config.yaml
num_hidden_layers: 13
hidden_size: 448
num_attention_heads: 7
num_key_value_heads: 7
head_dim: 64
intermediate_size: 1792
vocab_size: 27980
hidden_act: "tanh_gelu"
norm: "layernorm"
norm_place: "pre"
norm_eps: 1e-05
positions: "learned"
qk_norm: false
attn_scale: 0.125
bias: "all"
tie_word_embeddings: true
parallel_block: false
init: "normal"
init_std_qkv: 0.0239
init_std_o: 0.00469
init_std_up: 0.0239
init_std_down: 0.00469
optimizer: "soap_variant"
learning_rate: 0.00267
beta1: 0.95
beta2: 0.95
weight_decay: 0.075
lr_head: 0.0059
max_grad_norm: 1.0
warmup_steps: 200
schedule: "wsd"
decay_fraction: 0.799
decay_shape: "linear"
final_lr_fraction: 0.02
batch_tokens: 131072
max_seq_len: 1024
doc_mask: false
train_tokens: 531800000
max_steps: 4058
dataset: "wikipedia_en"
Each number is 128 + 32 x the weight over its row's rms, rounded and kept within 0 to 255. Layers, rows and columns count from 0. Numbers have three digits each. The size before them is the row's rms in percent of the matrix's.

# layer 7 MLP down (transposed), 1792x448, rms 0.091, rows 798-893, columns 160-191
101:161202124217117120142114118143171115153142175103131117042145187156184105136096128153157096134127
100:123154113113157155147129113176093168155131151116093114122118104103088178192147164104126104077117
100:127159151153182134076127107149114142115180112124124137099095149168085160094112154115155111105078
105:144139065123130183157042089179102101229153149069125145144130162084088136135148153132195065180150
096:125038154119126139170139123167082145174148119135148161135106084125117142097185109135075115166140
096:099139114144157147121175091119185144094171095126184103160110177123117163098128180174164074107195
098:123210092149151104146114198149126113078176169176074131176146158158124132133194138123119102084106
106:173081110128166131144103145185117079094095206178124083125169137138166113163127110130133137171116
093:091131173102128111116092121125128114182127140153150180177173127147154116105155150129137085143143
095:151177094095167062200138106101175138163089132179135114176103139144135153114071162167186158112156
092:162142151174118173084174099172113117167146104143116120138203149146144164133130154123168140114073
099:133171118150144116092122046143118171036073116163041090144154165157129157177179122126123084078103
103:182105142099135186158094134123136175138084086107167156163160185114189079173163162139119129143197
093:130146090089126084089143131155122093143114099138156142123113134086173154165137126071086088206145
098:082124099154098155105116075121113088159130135119117101114141173111078110093085130178081092105102
091:123154134140170120107169102136186127034151052161103114111138172132156154075090138166155194152114
092:140150141079198116168152098126121096123185135166063111138152133174105144119178127125123176125104
101:087123175125132115150129138150162124071112102157115159169138116138104170183081102092050167141155
090:075108098144137144136065164159118143105157137164122110149134149064170134104100117085098130180154
100:118140146077175131082136119105159131139116113068148096101146165132193198160105126134119125108064
122:145141177141136130099116091139156143124123147210113162161106142066048131084135111155107128105166
097:102106193074131109159146129101056113095168122098072108146151100078084183130074102186172197146162
096:180071137124174153137130110084158180150191091150104119160140099170100112143146168078086086105125
097:177131140117129152104119085110067111232175163134153125145118187174174124120152171159093114155136
097:102181175164126156129128113116152141157120161197109169117093087134104116096198094097155152124187
092:099114173104104135102085109086089139133108114114114099053097171076165161060130160077116118138188
095:136127143094105152137195118100100113071144127116125077104133075073131140176098117148101141102103
098:234149139127099219122126163084151144215156106067166143157195122122148136166124153146063125122134
103:191151152092149147168089126129180153087112129176140097125122103122094162141118079130153137194123
099:185096073178105135156163145155114142189136176133182128159097152071117123156144240129099164061146
110:155153127169097092104073139132179116185119146097090132172057119093114165087093118072126134164183
098:100113142182097073116108091160132098137173145133094192147131164144149124114131104171094117124143
105:167174168129147170129148094100194104213125074119114151134145115136127181111114157176134123141089
102:121083107111056082114141171108152159141122188094222140114128152128108203111128178131118111127132
103:171173158107137123093115106147096169097109171126186143215107105102198111127165179138119151116177
117:127158139088150072120094131130194111112158159143103153119119097129179217120118115084092068113151
096:219150155137107118128167064178133131132120174124119210157146127132106121088195139128168121124158
104:129115146138131094130139088153201135150135097105155152100129092192149132093171097181137097151142
106:135169120120140135143148121082152127186185153139134130127102087163160087114194105169180151111106
093:155150119093151135096125128081112141125126116135083082132108135178152143161153129168120123146143
099:134138119139080158157192137144137168176097120089180109140140157127077110207148084199084149125182
096:064089069157107190067171141144125130185098097186175163161173098136139180148095153157147140156135
102:160149089133144139146152145118195120088210122124169092163111106130124086108096137128095127145124
096:144136117151163132114192163152149155140120129097139170113128109137163119168133207141125161133117
110:161126145092128152104142167108118156117154061099185141083121147084146101111134081105111121169165
096:137150169133130120197067126121184170131146114192132119122183157116105133089098143076058107201178
094:151086093120110084121141087137112175200175141095110111154137063071129135162116123144144072088140
091:125153059145184106115152083111179168144128121135146096164172147086147108133116142141145132159146
090:129152138118112159091133145137112120166075153114151133102104133099144104148075154100139150124149
104:135173184147173132138091097123190145154146126133114147149157127127183150120178160105139151094202
102:140161086097118173134128105083138174154162084072101131127143117090168131149067121149101140089071
093:150153161130147123146132150054183110190169103129147134022178134165133111116094126165084125046173
096:190157154088110173131127113112116202151099114138136097147146153090109088142142112036167095171159
097:170207130165102108175140139169158101117109107168099107100166151086132180112165147130125112157116
097:179116213175185160040041141114120132137131112114161057117126106069099149141116128086106125141097
098:135143125090135159154149150152125131126107225099109135159148132141114135098099085177135155126101
103:126123137120087146078132078113103163107138171150159100078201132082161153107142108135120142120177
090:122144102102255143117142168079158113103114070110149053101138170143078140095113048054107084161145
093:087140138157118135043167137123109146092107090143126116136115110103151160118121087110170140109117
095:137114107100179150100124129123094155134164149131195124109074050132140180155155115134144171094167
085:145098103097149106107171175106107179131163108130123148129136169184123115149132144182183088121112
099:180153158129138178195107113114152161133133099096126118100147149134133118132215131119134111194087
103:061144100108138150076101148175112134119155169166105144131170102099056105126145169114151125122162
097:158137137103143086117130142164139093176164104124131145132175155112116108125119101159082077145118
095:164114072129161143152162092149190109088150166117130095067093170149169137133157164122082138162100
109:142150111122074183095168183103123176137186119101118135100128184123078097129135080068169122106139
097:151159098171129113116067160176161079156147085175163115097166105107135150125110122099174185097163
100:111154093144127107126153102112181140160115208145108100126133152158141130122087128147081099079139
104:139163093146173163127112123157137137152175100137133155102144168085161131167111097112118103123172
098:149095098132171147135109139102100114168059120078086115144143170120104174075105166116141181122076
103:151133169161170177191123154135116099096088120124100050119144141131093122182143190140168134100127
097:174121132162188171164085137112088148131100146163133181164176122127115136104091129157137109093147
100:137091150117134106141139086128130109152100084196148121141161146130164113132132109131066153127060
107:088134118145131164113131135170114178118206189091117089118135127126154108125138109203153153112143
087:076107091118128158142204149166119205076117156113156126111156122117131067142153103180137127151107
100:100190130119113080126116158131124125160179098146081152160148132154081152099126145116143132113132
098:165119135102148195087156083167099184117088130113101145120081115112138120076111108163125072122150
100:117129136158146171135131099165128083138119175126188136109064121131174083098177092140119110126068
107:112148154135138128092133169080081182078106084166190130147073103112209116095122131134144145084165
113:112169091071152135123157109151138078136135167161138120133173153140141122109087155145108156131167
095:117128110122163124161159131091096111068145102095104092125147156145152087119138103155132125088049
098:122146095165116110152107143111149147091112091107128079161114139131128101108166128182123104126111
107:130097153128035138112078176127176151123071179183114161184141126134139139148146130096129125199125
108:114196075102097109133173077143163139154148089145107086162137156115084082172123175181193107129101
116:185136128157103143198154153084161208146135125077102145147116169187115112096133136124076139126112
123:124183110101151121050141090103205157160113093086085113183136150125121130131160126128122128144152
099:117134097160171170130125113110095123051124117162126094180138161125141156149081126177180174101062
100:203104156109141154135164139076075131175158131167125099174107098151120157173101144084108128115148
095:170117084108135110119128120161135137163154159146150118117104104110144151096124104140160091138164
104:166099120158110180084142101105191145124174090156109109104158138083155140118114150121121142146143
101:155098133121158114113107139118112081194138100143114109092181144170155167081161162175167153112170
097:173175191157122076148107141148081116165170165153102136175128142119138124159123162103127153146136
100:140131087147191120141169172103115111114120148070084080129088099134113169157187068121083165111142
100:158153179138121156072147116103119131137156120202151105127096088106138169125104150182151091128200
096:163178180139135163140140144139182144149159152121116168113177194101190169180140167174097144197118
091:098088174103138096122144158165147171101123135150148087078142170111090143122114122126124129175129
# layer 7 MLP up, 1792x448, rms 0.0881, rows 799-894, columns 160-191
095:113118139155098135123156132142112100142093171154171170163138126119206166114171076164155053146157
095:114153159100171123183103102168065094096111103146119090125161117134090118154142110117140062148156
098:079122104124130108081123127170086095071175119145129130104137141131139125092148146101142171137107
095:098088136138129116143153127166120128022148091117147107099141128142134167154088097060128101092092
097:128173165123113108121136111139101158107132143106095136133068147149115184135123175139116129142079
095:057078152107102072106094114156105105086101072120085112151115215213101195129136147137123124160189
106:105133062100147098105152101141097134084123114138127108157138130089200145109112164076075050166158
102:127089112054095135087113091183110157132142155042104135101100122104082171124084158121120123092113
107:153088139108161119134108152151091189099101122090113159116062125139149100172169097118160132107159
099:079213097130152154142130084163202166136113130155146090128142136059186051147075152090127127089115
101:132143153107152099099103148080049111132190154143180116132149085095080096137066162136094100053133
109:123119172113097102094105134107075141131090117160112091144080169181106078148127132107145124098176
092:103119120129143153112173072117052107165033157102083148087178151068097115146133106123156025142096
099:147142091068161115154149131165123116101107147119097183111074150105151161125118137121141203171079
090:071160119065105157095116192165177080153113114101134096145146165045129193120113077153162075158121
098:110083159074146107106174094140099132187110120120126102146127181066083125068136126144120090165096
103:127129167165124085157111133140087153130111181158172089104152187154154138064104122141140108078136
098:112123132123154165093184141087165034128103146089063152110174169109151092149107166153116107135104
098:060126114118112217111112131146126085154087087162170098085120128091113150150103163078085081119121
120:086115090132067065154121131112092119146127159129069161151146137086084136076154130143118135083191
094:147179120110108127148064156123172123128176151172153129112094136111141117177129109087114149138099
099:175145147139179127087119101116146164143124171122171101129131127147058121109164147161094177119107
094:103167149097192098152173143120142102091179125130078137158156064143186134158184176127118089092116
093:125130098083143103133116131138125059111018108121166120196110118121094144127084135099137191123123
097:142120168126149091133160140142166089136146174165102100166105113149137103157121107214115191129104
098:149139132131103127105125118115132107149104195150139182094185098164138095112103159119136090092180
096:080044186081156116103157089105078117100165115162130094190095092098131121184081094096119094128122
108:127144185073109105127183063117121166099071148160127160118087115174114148086093097081098097044132
097:111186141132196114163163150138126138167108151117087154107122173164100136166113135081112112168060
099:107115150089115131102172136071122118115123129105112220162123118130069104077143135160142106149123
098:107083108159124126134128087126141135127173104087129174156118171074166132147110103181079121115033
108:127120112142115126163121141142140111129128085134154083106126130110129146089104095096130134104101
100:158204132107133092128102150086130095116145118138101089161134144102161095131081114144134135110082
097:097174134120139126100116128145110111071144120140065117113132170145162081166154106136128130153103
129:064129141132121062112137124141180125164140176124138156168157077141123216111149139079144137099149
093:165169066146169150170147123140085094045179107202130151114145130086127143137141116167104121102132
106:160105079076111138155192128115137139116101171097153156173112153106162137099141142063152176110099
104:189112110134157123110140101144174088159078103078173098145150160136142092161120111198173148118094
095:131102065126090126132139087148094128108138111108184114061144142118118089143056100084110108192119
098:084109153104036190127163128136121133092142082129153138116148145135145094181155111128120123118145
094:168104131042136165137142120177200199115155106083127145105139088101150189153183105099115067134133
111:129133226138108122094177083155145115148177090170148085162176137146135127131213116145101119109130
095:138114144166118105125097083094157135139183145093152145134122096145137136142118105139125112146103
107:178114138193140091111146157106089079114127087104085143085161121113096139149095115130150166153153
099:141116139125089080144095133110126124158095086152122091136088113123140138128114114135091172144134
098:072128059091092152130077105142112110119064126124061149128129137125134131092131108090216122145182
091:129088195098121112151157098186106099193136128102137204119096128162046151124141109165127091129149
093:119123081152151143189131093106125122102121076192110144090108135116103091112149074109131106136139
106:103111113091143175135139121094108119129074059123133146143142054129108125066118143090158136117136
105:122188125184111090151117114110104128122081132115186101146136113127085098099092114127112095193126
094:124119163053143139154131135201119121139163119107117137167119100178105086156155173160172091132141
092:092175172181158124106116125158198128134109184100158185145136150085153145183135143133131116101124
093:077110179144088172146130125132143126159170195069122078141187142075117171224129152145108128083108
094:135140100075105163101147116110109094073140087137124146123187141192151113151144077137088122137109
102:094105142179094117138107124119150117130163098161147065158124084085161056180114134107144186080143
099:119137092097146149151146111182148227140061144185108112108098155093088128177088112153124101144106
101:148134144131155183158122103166146141126138094179178097131124158171125107090131192112115114180137
095:143142134100125139090131101113076116123211143110131099178126167143153132086098115125169071116092
095:193112105209109087161108150116153196092181111138139142157139142122180126158084104090161150133120
086:127098118146149192142061134152112088105154087133127163142153147101069092125092147080156125151128
107:053116128109159135053147157146116178178144150086098115152116120089090126117153065109075061129082
098:165125095128159095131117210069127065129118163189112102109092158165130122164145145167167131141127
099:138110103052114102142141114180072151144127123112106157071108103118089074106141181093133117117064
101:118143098141152122128138170164129131106145048114177154173141097156096127134138127143189136098135
100:109200167118123085123125160094085142106081174058128109168184103157106093130174112115114145104109
099:064095141133092129099108112076125150106117146094120078157099163150148126122157130075049100137122
097:160075128137125126153133130167072088127111133085120168130082044136143114134180136072086117111130
098:135117111148131106128169134171105136139191161145122143173173182132140121139149127095108147130105
091:117139106205069171160160129105129154100138159092123146129124117099093082081085125116019161134120
107:169091168149155114106096102139099187118083138134085158088185160094103136099116100081151154172114
099:120161103211155139143114125132106158160130124168089121079165133077126091090144126153161118189137
099:161119154154188122072159098126160085098110097101122110136155185224128060100167148100131112082144
108:173173075128113103117156198219105114170156119127141096147113150136124117122094122113143098119055
097:163144164158121088171089085153136089145115139185116112193083153193130162152062075137100118052179
101:119169066141105142149197133176105097144135122148096119095130160131160105173144119094139166134103
096:107150070160132114151081128117107192102069130130157151171163131142104097146175134158109153115097
096:156126151100129103168089140081139087159117127110113079179162156131121178139180150144131051097135
112:118138139111115106068150152132166158088127171121135133170105167097127113134150101111216094160118
106:167113118096097089166144101163090148141160125084120117131069071137151147145141115123079101134178
096:095090114190102161115104131072113163203138113148131094153149114147138162150145124120202079141128
093:130101148125133122118135139156142148166125179132066129116164147166118085133110112105134160122186
100:104156059091121184100134182076111161097150116137104107137194106078176176147150096140104132103141
099:137135074131102126125122138191129079159056133123092153137079120113116138173067131133169112120136
104:063152080193133116129137110159109165094199092056170166111096119175134146127112114108123144194090
125:080121150147151068102140098120133144137104103093101099155087120135128123144137133128119175064145
093:160110159157117133096160151110168153148140158126146149224169162097061168162114116122098031146118
098:066167139116114159164144137100106141102177090133133107117112090085097101072138077065112118116152
089:133117159119123113068147066125104169159189113093134111094128175128105123085182145149108110168135
092:143111111097099141172125172114135129132151147158133195147115096093175156131089140084119201106135
101:143118102166119159147156163126116106129107138112133094147059100119063145162144123084108164116111
096:105167093055080079139099091173142167137096189143071171136131074072119069133075093126161163122135
099:136121143096096098122112164151113158142118119111105110149176175075173080103121074107152059144128
101:078106133103119118127088108091176143108132066164127103115131103099127145092087133070120078146162
099:163101195114108051156145093173067095082102165240109193166099102124135147140151134117137141097105
099:110191054101156186119138151126178138117091127116117112116133142124159122085149107065109116171140
103:118174113163142173173142147149192135097109184110165163131101142094132131130128158115085158234093